config.toml
n_layer = 11
vocab_size = 8192
positions = "alibi"
init_out_by_depth = true
lr_head = 0.0107
Each number is 200 + 40 x the weight over the matrix's rms, rounded and kept within 0 to 999. Layers, rows and columns count from 0.

# q: layer 2 attention query, 128x128, rms 0.131, rows 60-63, columns 0-127
# k: layer 2 attention key, 128x128, rms 0.13, rows 60-63, columns 0-127
# v: layer 2 attention value, 128x128, rms 0.192, rows 0-22, columns 0-127
# o: layer 2 attention output (transposed), 128x128, rms 0.138, rows 0-22, columns 0-127
q60,178,213,206,191,191,197,161,219,221,231,227,181,210,228,206,197,197,227,180,242,229,225,224,215,228,207,186,201,194,226,194,200,146,173,183,225,200,210,200,198,192,209,177,197,173,165,212,192,192,256,162,194,254,209,296,210,219,205,255,152,220,208,182,177,209,212,220,188,203,185,219,225,218,182,161,238,206,195,215,202,223,193,200,227,183,185,191,192,179,221,202,224,199,203,223,217,258,203,214,212,208,207,117,214,198,231,219,228,186,204,257,219,177,204,202,211,210,185,176,229,190,204,205,203,226,203,172,180
k60,176,187,206,211,177,230,159,206,225,220,221,161,176,199,200,185,222,229,213,223,218,195,185,196,209,165,212,191,203,182,155,169,171,217,199,199,126,210,224,196,232,220,135,222,212,181,278,169,221,217,137,177,249,171,233,201,215,170,192,192,215,204,191,203,207,193,195,232,211,212,178,187,158,189,156,216,215,220,206,215,214,181,203,171,175,204,181,254,157,223,163,195,155,177,206,174,234,219,198,235,239,191,191,213,181,215,188,216,191,160,257,198,188,198,185,223,202,197,182,197,189,179,215,202,181,186,164,189
q61,235,191,207,194,181,168,205,194,212,198,187,211,195,227,175,172,191,251,238,190,215,187,206,232,210,228,178,170,184,178,190,178,207,235,193,193,174,206,216,233,206,193,191,216,210,178,214,181,194,213,237,218,179,175,180,226,198,211,246,168,186,210,207,191,208,224,177,202,196,237,223,177,183,233,181,222,241,211,170,187,211,193,197,175,198,205,203,170,214,212,210,181,158,140,202,185,227,244,215,242,203,242,175,196,190,206,163,222,216,237,208,201,226,217,214,199,215,222,223,179,174,183,209,208,178,204,201,191
k61,209,175,201,180,187,214,201,165,205,172,205,191,188,206,175,174,194,222,240,189,224,204,247,190,183,193,198,156,255,242,197,222,157,172,175,160,167,210,183,220,196,171,213,179,192,211,196,192,203,196,198,213,192,185,222,212,226,162,240,195,185,207,199,210,209,176,242,194,214,208,185,188,183,250,197,179,167,210,164,180,218,189,165,218,202,216,186,170,216,223,208,227,170,162,217,192,197,202,219,208,176,170,182,226,192,198,205,166,225,255,207,202,194,174,189,187,174,215,250,213,215,216,259,217,222,216,197,201
q62,202,174,191,185,165,241,222,198,198,220,188,242,185,188,220,185,201,210,175,164,163,196,210,196,197,155,202,185,210,192,206,253,170,158,205,222,179,213,195,243,195,203,171,231,183,193,218,216,161,209,195,172,204,185,212,219,230,155,194,206,189,193,202,170,195,177,176,240,225,186,245,212,209,220,203,214,164,194,206,180,179,215,213,203,165,200,191,191,156,183,228,178,165,140,250,184,197,196,202,215,178,204,176,197,156,207,204,213,196,210,226,243,206,190,181,232,192,220,170,177,186,198,174,167,211,209,214,188
k62,178,184,235,230,206,252,177,203,210,218,184,193,214,223,219,180,220,207,181,181,170,195,233,199,186,168,189,189,185,184,183,238,193,154,183,216,211,174,193,207,187,175,203,240,213,186,224,215,213,214,194,189,224,207,207,166,187,157,188,195,174,141,205,187,197,180,193,247,196,197,138,209,240,255,213,193,185,189,181,185,183,214,138,161,206,203,225,224,210,156,219,189,206,194,227,189,218,206,191,212,201,192,231,205,183,185,201,210,204,197,222,216,211,254,189,193,153,210,167,210,216,202,215,159,210,166,237,175
q63,203,224,165,217,197,237,234,270,172,228,236,203,159,189,229,218,231,186,168,182,200,184,220,206,197,199,194,256,181,206,235,193,228,190,244,164,189,230,195,245,148,195,195,209,166,192,222,190,203,219,187,208,231,200,153,163,203,167,212,252,232,184,200,185,175,196,185,179,251,214,212,179,244,209,239,174,197,197,198,190,170,240,223,221,214,178,225,199,202,197,232,194,215,170,169,155,239,168,213,206,182,214,231,235,188,243,204,157,219,202,180,222,210,194,160,200,214,214,220,199,154,170,150,176,184,189,201,240
k63,265,179,188,264,201,245,223,234,211,219,227,248,195,198,268,254,148,161,229,169,153,185,248,239,199,217,213,251,221,194,242,215,227,147,219,160,221,240,194,229,147,227,237,261,184,191,170,219,248,223,208,203,256,223,168,213,172,196,179,250,197,241,188,193,185,172,190,202,247,209,210,205,244,199,187,209,158,175,179,187,205,198,221,193,199,223,258,189,224,205,206,201,229,183,169,183,216,164,262,139,180,199,207,209,210,212,217,155,219,175,154,278,234,214,104,177,234,187,212,236,176,211,196,166,208,220,207,189
v0,230,209,161,202,208,127,211,139,198,172,267,221,236,178,189,276,201,262,205,187,141,98,161,230,224,294,134,215,202,171,223,243,174,163,222,290,223,163,206,142,268,152,279,215,276,96,185,256,143,289,100,254,186,179,185,208,203,130,224,153,122,235,128,139,277,169,244,263,298,232,249,178,189,150,194,236,119,146,215,212,258,199,182,227,251,170,246,206,181,180,98,167,217,211,249,82,164,106,184,196,274,232,203,186,281,224,110,155,202,186,175,182,253,213,228,232,120,179,213,271,151,230,167,307,265,101,237,244
o0,203,230,180,192,149,294,259,273,210,302,179,94,135,203,255,225,224,138,173,197,242,176,262,259,124,205,189,179,200,200,253,157,242,246,175,91,139,204,197,219,107,189,172,211,157,271,179,72,185,142,179,147,252,214,199,194,325,242,104,259,267,231,249,183,144,247,110,83,131,163,133,199,258,196,154,134,249,175,228,263,91,317,233,244,143,216,204,125,218,147,261,200,224,276,60,226,226,165,257,216,223,217,159,234,193,252,213,194,186,199,238,248,226,151,167,208,220,184,157,149,283,216,265,124,179,267,157,306
v1,132,236,150,192,120,205,175,251,291,217,186,265,263,157,231,137,191,194,196,211,211,314,226,246,187,201,127,226,216,162,189,182,206,122,127,201,228,239,233,144,246,208,168,195,184,209,169,191,199,166,265,227,188,227,264,265,190,223,131,191,269,200,257,188,243,240,164,259,151,153,223,214,116,159,202,144,157,185,145,175,125,193,266,159,188,178,268,191,282,256,166,220,248,158,182,143,267,231,217,190,214,186,190,230,176,179,172,178,282,272,259,203,105,111,263,250,191,161,218,189,252,210,212,184,163,207,143,179
o1,187,198,280,142,225,103,220,212,188,204,282,179,141,191,157,296,249,216,258,226,241,94,181,128,188,194,225,164,284,224,217,184,152,217,220,241,141,228,278,232,155,203,126,163,191,176,255,195,212,290,160,177,211,148,171,165,141,138,245,196,197,230,189,272,193,199,200,160,211,241,247,209,250,179,153,306,306,206,169,180,237,142,131,266,200,162,212,160,141,127,282,214,182,161,247,114,206,233,211,191,206,232,198,197,199,202,248,147,170,129,152,214,265,246,143,190,228,191,199,194,117,185,199,147,229,273,262,213
v2,197,129,210,185,253,207,233,130,185,109,151,183,209,279,164,211,199,255,159,173,141,253,185,222,162,333,252,243,178,226,184,205,110,203,258,183,132,161,153,164,225,218,209,254,235,130,247,195,172,141,244,200,307,249,166,245,210,177,114,152,120,275,159,186,236,214,187,132,310,177,219,181,197,221,179,131,236,275,187,182,223,191,158,229,249,115,223,313,178,154,172,177,193,246,215,179,198,300,211,193,215,275,132,238,243,171,200,185,205,175,221,185,265,164,160,138,217,157,139,213,154,180,161,198,263,242,224,168
o2,203,212,168,136,141,239,163,265,226,205,168,173,244,219,229,175,248,207,292,304,158,195,203,234,276,113,177,186,117,130,93,201,235,148,171,193,260,148,208,262,127,170,206,239,165,229,125,174,192,248,239,218,151,155,245,257,166,243,230,215,226,126,271,231,163,282,257,297,157,238,180,181,272,214,205,243,187,127,155,178,202,241,217,215,109,298,169,84,135,225,280,214,219,195,179,191,172,141,271,292,204,109,217,253,117,209,233,168,170,196,244,207,192,152,217,212,104,301,249,200,193,249,204,220,185,144,173,222
v3,73,226,145,205,167,287,327,183,224,278,188,134,203,229,132,194,205,251,175,187,192,305,168,293,64,200,153,260,149,197,153,162,278,231,217,198,204,195,254,117,213,200,262,365,79,187,311,154,146,62,224,184,123,244,156,249,283,157,202,205,230,234,177,209,224,271,20,102,302,213,114,162,111,244,194,228,151,241,246,228,106,163,235,249,167,159,205,257,247,229,210,209,207,144,258,99,85,239,0,270,154,165,148,288,159,201,215,189,257,191,226,290,150,116,169,156,204,121,244,221,228,123,178,252,250,278,164,152
o3,254,151,282,208,144,88,84,195,218,99,229,221,163,166,175,213,249,224,322,297,165,153,203,189,261,193,259,212,206,144,208,230,191,84,268,138,182,169,140,235,99,153,215,123,343,232,95,230,238,335,171,229,262,170,209,196,117,170,278,207,188,160,278,238,231,135,281,191,124,233,189,176,295,207,211,262,230,138,182,219,267,123,143,191,263,197,163,165,226,190,191,232,201,226,140,252,265,182,387,204,209,294,179,131,242,155,177,202,136,220,137,230,149,180,200,217,233,253,169,170,224,198,156,203,106,159,144,252
v4,242,176,218,231,183,173,170,217,184,165,41,192,217,259,253,231,197,178,141,197,262,248,162,165,89,118,272,207,178,277,86,196,164,170,181,129,207,132,156,195,157,229,122,168,158,254,205,253,272,208,192,152,314,244,139,203,236,213,209,207,230,303,174,276,119,178,159,141,181,254,156,270,217,319,141,164,268,260,178,176,192,132,275,229,287,245,133,285,181,208,223,287,236,153,208,237,260,201,218,227,204,214,182,210,135,249,264,167,132,189,176,247,190,258,243,133,231,133,147,178,227,253,212,128,172,281,172,137
o4,214,223,177,207,252,148,215,208,178,136,237,273,162,145,184,158,209,189,259,213,89,252,229,235,335,223,195,165,196,99,231,273,210,203,252,221,227,202,253,240,195,198,220,254,186,144,164,148,199,146,254,222,125,110,155,204,153,209,287,165,178,53,227,227,224,202,254,275,238,157,201,114,179,226,302,260,187,295,161,123,245,192,169,118,102,179,248,204,232,181,251,157,231,205,213,148,186,251,185,152,146,176,223,276,169,211,162,258,293,182,185,152,195,141,199,175,154,272,290,245,155,130,144,322,213,154,214,177
v5,191,219,214,208,130,101,180,200,206,207,185,187,226,194,249,207,187,275,221,178,199,131,166,126,222,153,276,138,157,161,163,178,204,188,169,203,235,127,217,255,227,253,270,170,194,102,156,302,192,281,161,167,248,177,259,143,112,185,208,138,191,246,164,176,181,149,220,187,144,256,286,210,194,141,234,129,244,208,204,135,235,222,225,116,230,236,161,194,214,169,252,152,196,179,162,272,184,194,275,143,151,209,185,228,186,248,243,116,142,202,211,102,241,308,262,210,201,204,188,212,193,260,248,149,205,171,183,218
o5,222,159,204,188,253,248,239,214,206,185,242,199,212,189,222,225,229,131,114,175,234,265,220,246,204,234,169,204,196,197,264,189,163,234,157,204,248,249,197,214,147,151,203,223,151,226,273,174,199,69,189,231,180,178,140,223,180,237,176,185,223,131,220,166,186,223,247,191,193,193,202,218,218,220,212,170,169,193,193,193,154,245,199,237,198,165,297,179,124,156,200,269,204,193,181,169,210,215,219,194,205,170,196,165,216,164,171,206,234,146,243,253,225,169,210,154,187,124,243,213,174,172,166,238,207,216,236,165
v6,193,246,253,239,209,195,210,162,214,219,156,87,205,181,128,226,196,212,240,166,216,265,184,193,228,231,133,176,220,184,193,231,272,289,230,176,200,239,121,210,268,241,286,269,149,123,251,102,235,148,236,218,122,142,245,293,136,218,173,205,138,338,103,286,167,234,158,179,287,35,181,234,275,193,235,194,166,192,221,105,94,166,243,253,185,134,308,255,209,158,189,228,224,247,217,193,238,261,67,224,137,175,148,250,182,93,221,171,188,152,170,254,198,156,206,174,215,204,224,233,288,164,198,297,224,232,157,136
o6,167,84,191,193,147,185,110,210,149,153,202,318,155,173,220,163,247,215,247,198,233,215,156,245,214,227,261,181,253,172,153,184,95,117,161,117,234,151,208,284,113,211,228,212,258,297,238,286,187,226,177,193,240,234,207,161,228,134,314,226,195,162,321,120,183,162,212,186,165,304,241,110,238,189,198,196,209,245,198,228,203,225,206,78,239,251,152,135,192,268,187,138,123,176,273,229,131,191,200,250,202,239,202,245,144,284,143,206,178,233,214,232,119,153,202,174,224,163,236,179,235,230,211,171,175,243,218,257
v7,230,264,179,229,211,234,233,333,311,270,177,209,156,183,99,234,228,122,201,230,303,200,166,148,206,166,143,182,221,209,147,203,173,200,189,208,200,230,166,214,98,195,291,255,171,209,190,122,214,215,205,153,175,221,246,185,167,205,149,227,302,170,266,189,252,238,247,95,287,157,279,151,266,178,275,181,240,283,190,177,193,146,309,217,175,285,213,253,146,225,197,156,288,187,199,198,220,204,189,187,121,86,199,178,176,166,179,266,248,268,222,198,187,105,198,222,153,201,164,154,262,128,233,201,221,269,208,187
o7,185,105,292,179,230,212,161,119,180,153,161,262,255,168,216,180,258,279,189,184,145,185,191,206,156,135,239,222,220,160,233,252,293,194,206,237,221,137,226,189,211,214,258,228,143,232,168,238,218,192,230,199,111,216,195,162,199,223,290,150,225,197,176,191,208,153,166,293,204,208,161,288,188,240,183,252,208,117,244,228,147,195,121,149,182,141,212,131,275,181,173,278,176,223,221,236,183,222,216,196,221,283,191,239,174,221,170,163,178,194,195,172,158,232,181,228,216,171,192,176,190,247,255,154,162,122,208,174
v8,274,265,232,165,223,234,130,175,150,193,135,163,155,195,269,110,227,175,219,195,163,229,232,165,240,252,326,136,208,308,168,152,80,191,190,154,198,261,188,278,316,274,183,165,244,223,143,208,260,164,272,270,295,233,193,182,163,268,225,177,138,193,182,169,232,107,191,159,219,200,162,215,210,194,144,212,308,145,212,139,245,230,132,199,211,168,163,230,158,120,224,251,231,137,197,278,176,317,248,187,190,217,226,150,239,244,160,187,183,195,189,175,203,294,182,86,208,213,168,193,144,114,203,148,227,211,179,209
o8,193,165,208,188,191,162,202,190,225,192,245,230,296,155,240,248,177,143,209,178,175,234,170,216,257,175,143,200,194,150,192,298,167,165,225,262,198,186,258,224,156,195,175,301,147,207,246,258,61,215,171,129,187,217,269,193,181,202,99,209,231,220,204,191,197,251,266,272,171,198,290,245,160,274,226,278,101,229,197,215,124,267,188,172,206,276,157,216,225,279,190,141,175,281,227,137,222,172,91,181,151,129,199,209,174,180,225,210,127,226,205,183,241,139,226,200,46,293,197,246,116,210,169,171,226,198,261,164
v9,68,260,238,214,282,206,188,189,230,263,180,79,274,214,214,230,188,178,188,244,198,116,140,324,281,197,206,161,219,322,222,241,222,219,187,120,193,288,270,227,266,174,182,277,112,264,224,182,162,187,252,271,110,286,193,394,213,199,148,210,143,249,177,244,121,201,168,203,229,167,135,220,185,192,198,280,135,168,238,210,130,92,134,247,158,257,259,230,188,124,173,328,184,198,137,308,198,198,98,253,191,217,180,117,190,140,195,221,219,43,78,238,191,222,201,186,177,137,174,165,253,181,162,203,217,237,150,235
o9,252,120,143,331,162,206,210,238,174,214,199,283,79,155,136,187,265,217,157,250,264,354,184,214,190,249,222,215,233,178,258,248,146,133,211,258,240,116,105,271,206,209,163,160,276,186,192,150,231,271,124,113,276,171,298,56,249,172,281,213,230,209,229,169,264,235,230,159,154,214,208,134,218,175,241,200,258,276,179,247,239,239,231,137,211,130,162,160,233,143,126,190,172,174,303,183,197,231,189,205,89,180,177,206,158,136,187,146,81,314,284,155,215,118,181,166,285,224,246,200,211,255,220,94,182,153,250,202
v10,149,143,207,221,134,153,274,125,192,242,220,111,170,140,192,230,212,249,253,164,203,102,181,227,223,195,169,145,111,207,175,203,235,164,251,216,301,174,229,189,267,215,262,265,126,188,236,198,218,230,113,194,175,209,121,169,194,189,259,128,213,212,228,194,182,256,161,224,217,224,175,226,189,183,181,304,127,173,247,161,150,232,159,223,125,208,120,165,192,152,238,204,175,172,167,292,75,52,139,250,173,120,279,184,184,224,246,149,213,145,131,258,177,266,249,231,158,235,274,198,227,204,125,285,221,181,243,199
o10,253,209,123,301,204,245,183,221,201,197,211,236,167,200,213,186,181,139,148,242,236,248,147,248,142,206,169,177,239,174,235,215,209,236,157,105,153,275,210,254,119,205,226,200,213,249,174,224,227,173,175,139,267,170,211,251,209,267,186,271,198,109,131,194,227,129,274,101,231,230,145,152,182,221,161,114,157,213,189,275,228,182,268,126,290,127,188,215,256,169,133,199,136,166,220,236,276,223,298,196,216,261,131,137,271,210,138,257,108,274,262,195,225,139,195,136,312,162,149,223,271,200,245,259,157,190,104,207
v11,165,196,241,142,222,226,127,245,256,102,193,218,228,145,184,203,188,196,264,214,267,205,278,161,277,230,153,238,328,216,265,136,258,223,169,170,221,237,186,331,193,139,147,238,224,168,180,184,206,262,177,317,178,150,262,142,194,245,123,218,240,172,234,241,222,170,255,178,255,130,215,194,208,219,274,347,261,201,182,102,160,234,249,172,175,212,216,159,148,87,168,172,186,240,175,257,236,207,289,166,197,126,202,134,162,117,173,211,190,218,262,231,196,130,202,252,164,225,240,162,239,188,251,211,160,274,151,242
o11,185,221,153,263,215,232,314,210,143,253,189,279,169,269,215,214,240,196,165,187,195,217,142,181,172,104,148,198,120,220,139,292,104,215,292,167,171,194,222,154,184,280,212,212,177,214,212,267,225,205,219,135,247,250,186,222,198,127,217,163,161,211,136,158,136,211,177,228,241,257,219,127,208,185,145,124,142,176,257,192,195,215,203,221,190,180,182,165,203,206,142,223,230,201,234,197,191,219,128,224,222,230,240,279,206,234,213,183,249,195,159,221,172,295,134,217,246,98,184,260,190,256,123,156,179,163,321,226
v12,188,178,195,262,174,197,251,184,168,289,209,181,220,167,180,179,164,186,239,243,240,232,120,185,177,207,171,177,109,147,127,210,240,199,252,238,258,142,300,123,110,184,259,195,174,238,227,180,165,249,161,133,154,258,130,253,198,263,227,115,193,163,237,176,231,358,192,186,181,199,159,221,160,243,229,235,166,214,189,177,218,226,185,185,225,187,137,252,165,242,285,203,187,175,128,231,139,109,91,197,112,176,272,168,168,232,211,201,307,229,110,226,147,194,222,294,234,161,207,250,279,189,166,191,239,143,276,239
o12,133,210,229,243,162,239,96,172,233,180,191,170,160,148,198,210,175,245,203,185,219,217,295,244,241,189,169,154,270,208,244,226,229,170,173,210,132,231,129,207,286,217,229,158,175,131,185,220,225,168,120,227,210,152,220,166,220,228,222,307,282,171,189,241,274,46,160,133,229,237,180,197,234,172,143,173,260,199,186,274,201,101,207,226,209,104,224,234,249,165,177,262,153,175,231,203,224,278,258,230,252,245,174,252,209,247,182,220,133,167,232,185,228,215,167,149,217,248,127,161,197,157,252,288,210,151,123,138
v13,220,215,254,244,82,172,197,208,211,123,257,165,149,183,263,233,182,230,243,185,245,228,238,58,186,169,167,170,171,114,119,202,245,178,166,295,351,178,166,231,155,246,236,282,205,147,227,204,153,225,160,105,179,181,228,136,149,195,252,296,318,247,218,209,158,194,229,233,169,205,202,227,227,163,276,128,265,149,297,70,227,224,251,214,182,246,197,311,182,225,260,146,192,171,307,194,223,101,292,99,143,137,211,247,80,201,241,196,265,198,203,162,167,261,251,274,230,266,236,294,195,162,287,198,187,164,190,189
o13,192,168,177,140,327,147,230,185,118,185,189,262,231,110,185,151,248,191,186,176,252,171,222,239,239,152,183,166,239,258,231,184,159,217,209,86,152,256,193,153,186,170,262,167,169,172,221,179,247,80,215,205,172,169,190,296,232,242,154,176,173,204,246,209,258,189,153,124,319,248,247,219,134,264,215,217,151,241,130,290,109,268,159,154,232,155,189,134,146,277,138,258,144,195,139,250,246,309,174,262,305,273,121,159,279,216,164,231,192,220,227,165,188,173,182,179,214,147,228,79,172,216,239,294,235,216,242,223
v14,187,167,227,217,261,228,226,164,166,175,278,190,216,175,171,199,229,151,227,222,257,188,229,233,231,242,243,167,138,209,192,233,146,237,261,172,258,227,264,207,240,198,182,283,125,217,228,261,147,226,202,241,161,208,155,228,189,205,270,193,164,227,228,196,131,198,184,143,213,228,117,236,219,175,118,244,130,212,253,240,175,185,188,187,142,190,187,221,145,216,233,213,160,180,164,273,142,191,119,178,136,226,172,193,235,180,295,237,184,102,84,235,206,207,177,171,131,215,126,202,229,203,201,228,186,227,204,281
o14,244,164,189,222,172,244,170,217,176,268,120,216,188,274,157,184,214,208,154,197,135,241,260,200,238,164,191,154,215,182,171,170,223,168,166,232,233,228,99,231,192,251,248,187,343,127,217,167,142,165,213,120,231,202,254,193,276,218,147,249,237,179,167,78,242,241,251,249,141,228,206,193,198,262,233,183,200,220,93,218,193,235,117,224,266,270,230,233,202,218,138,247,101,82,296,261,283,157,294,240,194,204,175,132,113,115,131,209,197,257,269,137,242,84,222,265,280,172,271,145,212,167,207,215,129,183,182,122
v15,131,220,141,235,197,259,211,190,192,174,216,182,321,212,211,220,180,257,165,199,179,217,128,247,113,144,230,228,179,221,152,150,359,227,158,255,163,96,265,230,240,115,243,228,169,105,214,156,110,166,146,209,110,251,175,277,309,196,153,238,192,264,181,108,190,202,64,171,197,315,152,163,92,258,225,264,236,146,156,246,225,200,234,158,182,247,211,176,228,190,199,201,140,160,248,162,113,235,239,200,188,195,212,161,220,264,158,232,196,198,204,214,178,251,148,209,207,117,271,275,186,221,208,187,200,278,207,181
o15,307,208,251,252,203,177,199,277,164,217,246,159,50,159,167,167,259,200,242,289,206,270,336,162,269,198,234,266,111,210,277,232,203,196,199,132,229,183,130,138,112,228,169,205,264,237,197,250,276,275,137,179,238,196,186,158,97,171,203,269,193,172,152,236,198,198,184,155,166,95,184,158,300,128,178,255,216,157,208,199,212,195,159,303,249,149,188,185,276,214,199,238,299,242,99,102,282,198,127,218,190,234,217,221,220,165,257,150,193,197,183,255,112,132,151,183,221,213,97,96,149,155,132,263,179,171,239,275
v16,146,147,171,215,248,233,222,187,163,167,251,138,194,260,223,245,142,144,158,240,198,147,122,202,152,247,171,165,187,284,159,198,216,202,298,251,213,215,217,219,267,163,232,289,103,176,187,253,169,201,130,264,111,179,131,222,178,179,251,217,216,198,205,182,166,187,138,200,229,191,129,198,249,128,131,231,175,239,185,260,145,196,208,198,150,289,205,213,185,144,200,261,203,233,243,194,143,211,51,293,174,227,151,171,216,209,212,169,144,227,118,261,181,235,209,200,166,190,186,264,190,283,208,279,257,229,196,256
o16,196,218,178,271,166,221,179,152,156,303,193,260,132,185,203,105,246,238,226,192,239,261,218,266,235,157,243,237,235,169,233,173,209,219,140,121,204,214,82,250,156,217,196,178,306,219,222,154,213,200,196,194,261,177,224,240,203,235,218,180,227,252,128,205,176,161,213,173,163,212,188,174,172,340,247,169,178,240,144,202,213,219,206,137,250,135,242,208,261,228,220,173,221,158,136,145,263,160,278,176,140,138,233,147,210,206,123,157,175,169,230,228,210,129,163,207,217,198,222,147,229,176,236,188,193,152,165,203
v17,163,285,172,286,200,189,196,148,227,280,161,106,252,262,158,173,231,264,190,228,228,128,134,258,280,124,200,240,155,192,183,192,283,294,167,168,171,203,228,231,202,170,234,208,30,186,236,179,163,167,287,152,166,174,257,206,186,222,233,203,130,196,190,219,122,148,190,211,133,272,190,253,256,178,242,268,150,129,186,187,175,139,196,147,121,260,267,171,256,324,231,234,223,237,257,288,148,246,143,299,186,201,166,238,165,170,277,275,121,130,122,185,202,286,165,206,216,177,281,141,271,200,189,212,162,190,146,201
o17,271,121,188,238,204,201,166,272,174,143,195,281,139,153,193,232,184,190,131,179,194,239,195,255,138,236,268,193,198,167,264,211,231,76,213,244,225,165,192,216,228,177,210,152,309,190,234,288,248,195,201,308,233,215,127,154,210,158,310,258,186,204,252,143,267,192,216,185,187,112,176,149,197,217,251,185,194,158,187,246,220,305,217,192,302,123,181,231,184,180,150,167,177,130,155,208,203,123,133,137,173,177,237,190,178,147,149,77,251,261,224,258,217,112,312,225,288,196,206,196,202,131,223,211,216,236,163,174
v18,150,258,213,250,221,234,226,248,178,235,211,219,209,196,200,156,189,222,217,225,174,251,248,276,211,140,162,185,214,152,207,205,225,240,183,136,184,260,209,222,225,194,187,175,135,246,200,237,283,140,315,140,201,173,271,201,200,202,204,242,209,154,208,275,128,160,135,193,167,195,186,197,233,189,192,132,166,139,154,231,80,172,204,206,180,245,214,175,248,249,329,240,236,207,194,202,232,220,151,193,126,247,226,219,186,173,241,201,175,231,207,192,102,151,203,200,243,234,245,180,232,187,265,124,206,144,189,199
o18,204,148,231,200,250,158,128,167,229,150,231,240,183,217,210,239,185,277,239,153,279,123,111,115,210,252,180,214,212,269,216,223,154,201,231,235,185,260,212,224,200,162,211,129,235,172,205,179,159,264,118,217,172,154,161,215,116,234,279,189,208,283,248,178,235,243,254,237,219,205,235,213,175,225,206,235,257,274,125,167,247,151,229,152,218,220,235,234,170,253,177,129,167,139,170,222,174,232,143,156,255,195,235,158,160,182,148,137,202,189,176,229,200,280,236,245,128,187,270,195,177,198,161,227,235,225,169,146
v19,197,187,239,217,284,186,156,121,134,224,261,142,160,267,258,201,216,272,169,159,126,173,206,225,194,211,228,184,197,196,261,268,249,209,191,104,204,232,155,129,169,268,223,171,140,267,261,199,153,142,281,117,249,240,168,261,239,157,225,208,98,295,140,289,122,258,224,307,226,184,126,257,170,238,191,145,175,99,170,201,129,225,104,233,282,164,292,214,232,256,210,225,199,210,257,227,231,181,214,179,272,246,141,272,180,189,269,234,168,112,165,176,218,191,202,210,257,223,160,192,150,93,124,270,204,119,211,179
o19,203,261,149,185,115,122,173,219,272,173,125,243,168,132,136,216,154,164,271,209,303,209,203,222,195,252,231,143,165,180,200,157,129,161,167,226,157,175,231,246,253,128,192,192,236,197,162,159,181,213,155,212,192,206,281,236,213,239,247,246,176,211,254,156,241,267,194,110,181,256,204,159,125,119,242,222,172,265,191,224,284,202,234,190,122,315,171,164,198,251,139,183,151,164,188,223,208,148,179,249,181,206,146,240,213,153,124,154,220,249,267,156,190,126,234,207,212,285,215,238,224,268,311,218,227,259,205,211
v20,258,230,228,161,160,105,299,111,185,252,139,98,117,299,212,190,218,310,110,119,171,133,241,266,220,138,215,284,156,156,247,224,247,224,220,191,208,119,153,162,178,223,213,184,205,152,262,110,250,104,198,115,188,142,276,223,120,118,220,209,146,343,93,257,131,208,161,234,124,190,217,242,239,159,200,81,151,174,216,192,201,132,194,236,187,195,258,225,256,343,137,260,185,310,302,187,185,183,106,322,261,233,164,307,168,181,167,213,227,197,263,183,235,272,187,199,279,238,301,149,265,286,120,274,138,210,159,74
o20,185,185,190,210,224,96,154,314,239,104,242,269,320,164,170,250,126,72,272,251,266,272,120,217,175,275,195,130,176,176,201,97,205,195,148,119,188,204,243,288,279,172,150,257,199,233,136,215,238,271,256,316,263,183,51,216,297,219,243,150,167,128,358,197,302,255,162,95,239,199,149,77,205,187,221,301,226,176,147,167,273,268,203,130,256,156,166,158,114,281,198,56,213,131,83,221,201,206,276,106,197,110,259,222,189,207,246,192,159,253,101,202,145,110,277,216,254,156,147,282,199,188,240,220,250,217,190,305
v21,242,312,140,225,248,215,142,283,229,257,147,151,246,176,197,235,204,197,309,200,293,231,162,188,157,136,233,165,250,258,242,221,255,199,242,177,138,125,180,269,212,157,266,145,185,120,184,195,183,210,220,167,199,237,187,243,204,215,209,310,196,200,99,185,145,114,176,155,207,187,263,230,245,200,141,216,276,135,248,152,245,149,248,160,239,293,224,212,111,122,162,192,278,240,252,199,240,265,212,255,178,268,197,240,135,191,193,175,142,197,168,155,190,239,212,187,139,166,181,214,252,193,236,160,156,225,181,141
o21,203,107,213,220,220,181,243,179,182,156,160,214,157,105,257,133,190,213,105,257,156,188,156,202,274,181,177,246,194,161,263,268,184,189,159,269,265,179,250,167,157,231,151,266,233,287,269,194,238,150,227,249,169,179,175,117,192,195,217,149,222,201,253,210,255,169,232,252,156,182,184,158,203,260,292,177,131,200,192,199,203,230,261,185,156,123,202,211,249,201,223,175,183,214,174,179,111,218,173,141,192,213,201,216,198,213,181,178,195,208,210,248,156,178,223,216,195,295,236,166,148,179,154,171,273,190,298,242
v22,207,161,180,201,135,209,262,124,245,245,130,141,304,284,95,114,147,319,224,215,227,214,186,166,323,262,189,207,164,231,144,168,234,232,267,194,154,244,184,160,274,324,312,177,200,197,208,225,165,208,306,247,225,187,227,228,194,158,228,112,112,203,67,256,266,268,205,179,259,223,229,213,186,217,282,115,202,185,132,160,248,273,185,146,312,142,295,236,129,170,239,202,219,147,112,176,159,304,196,141,172,216,204,197,170,206,251,175,160,170,143,228,211,175,176,131,247,253,244,233,182,38,154,161,237,174,294,233
o22,161,216,191,119,203,213,112,234,152,134,221,240,132,171,253,315,297,163,229,186,125,258,200,227,200,163,222,212,216,162,231,240,180,129,197,210,223,118,223,278,146,202,192,126,236,148,188,225,155,225,85,227,171,214,208,251,159,309,216,303,175,193,300,186,202,187,184,240,172,210,193,243,320,166,146,212,164,229,228,224,95,95,296,250,82,222,214,245,197,213,195,184,119,199,281,244,212,145,206,209,233,175,188,191,182,190,271,230,209,114,319,203,225,178,203,182,146,227,134,226,240,281,209,207,231,216,133,173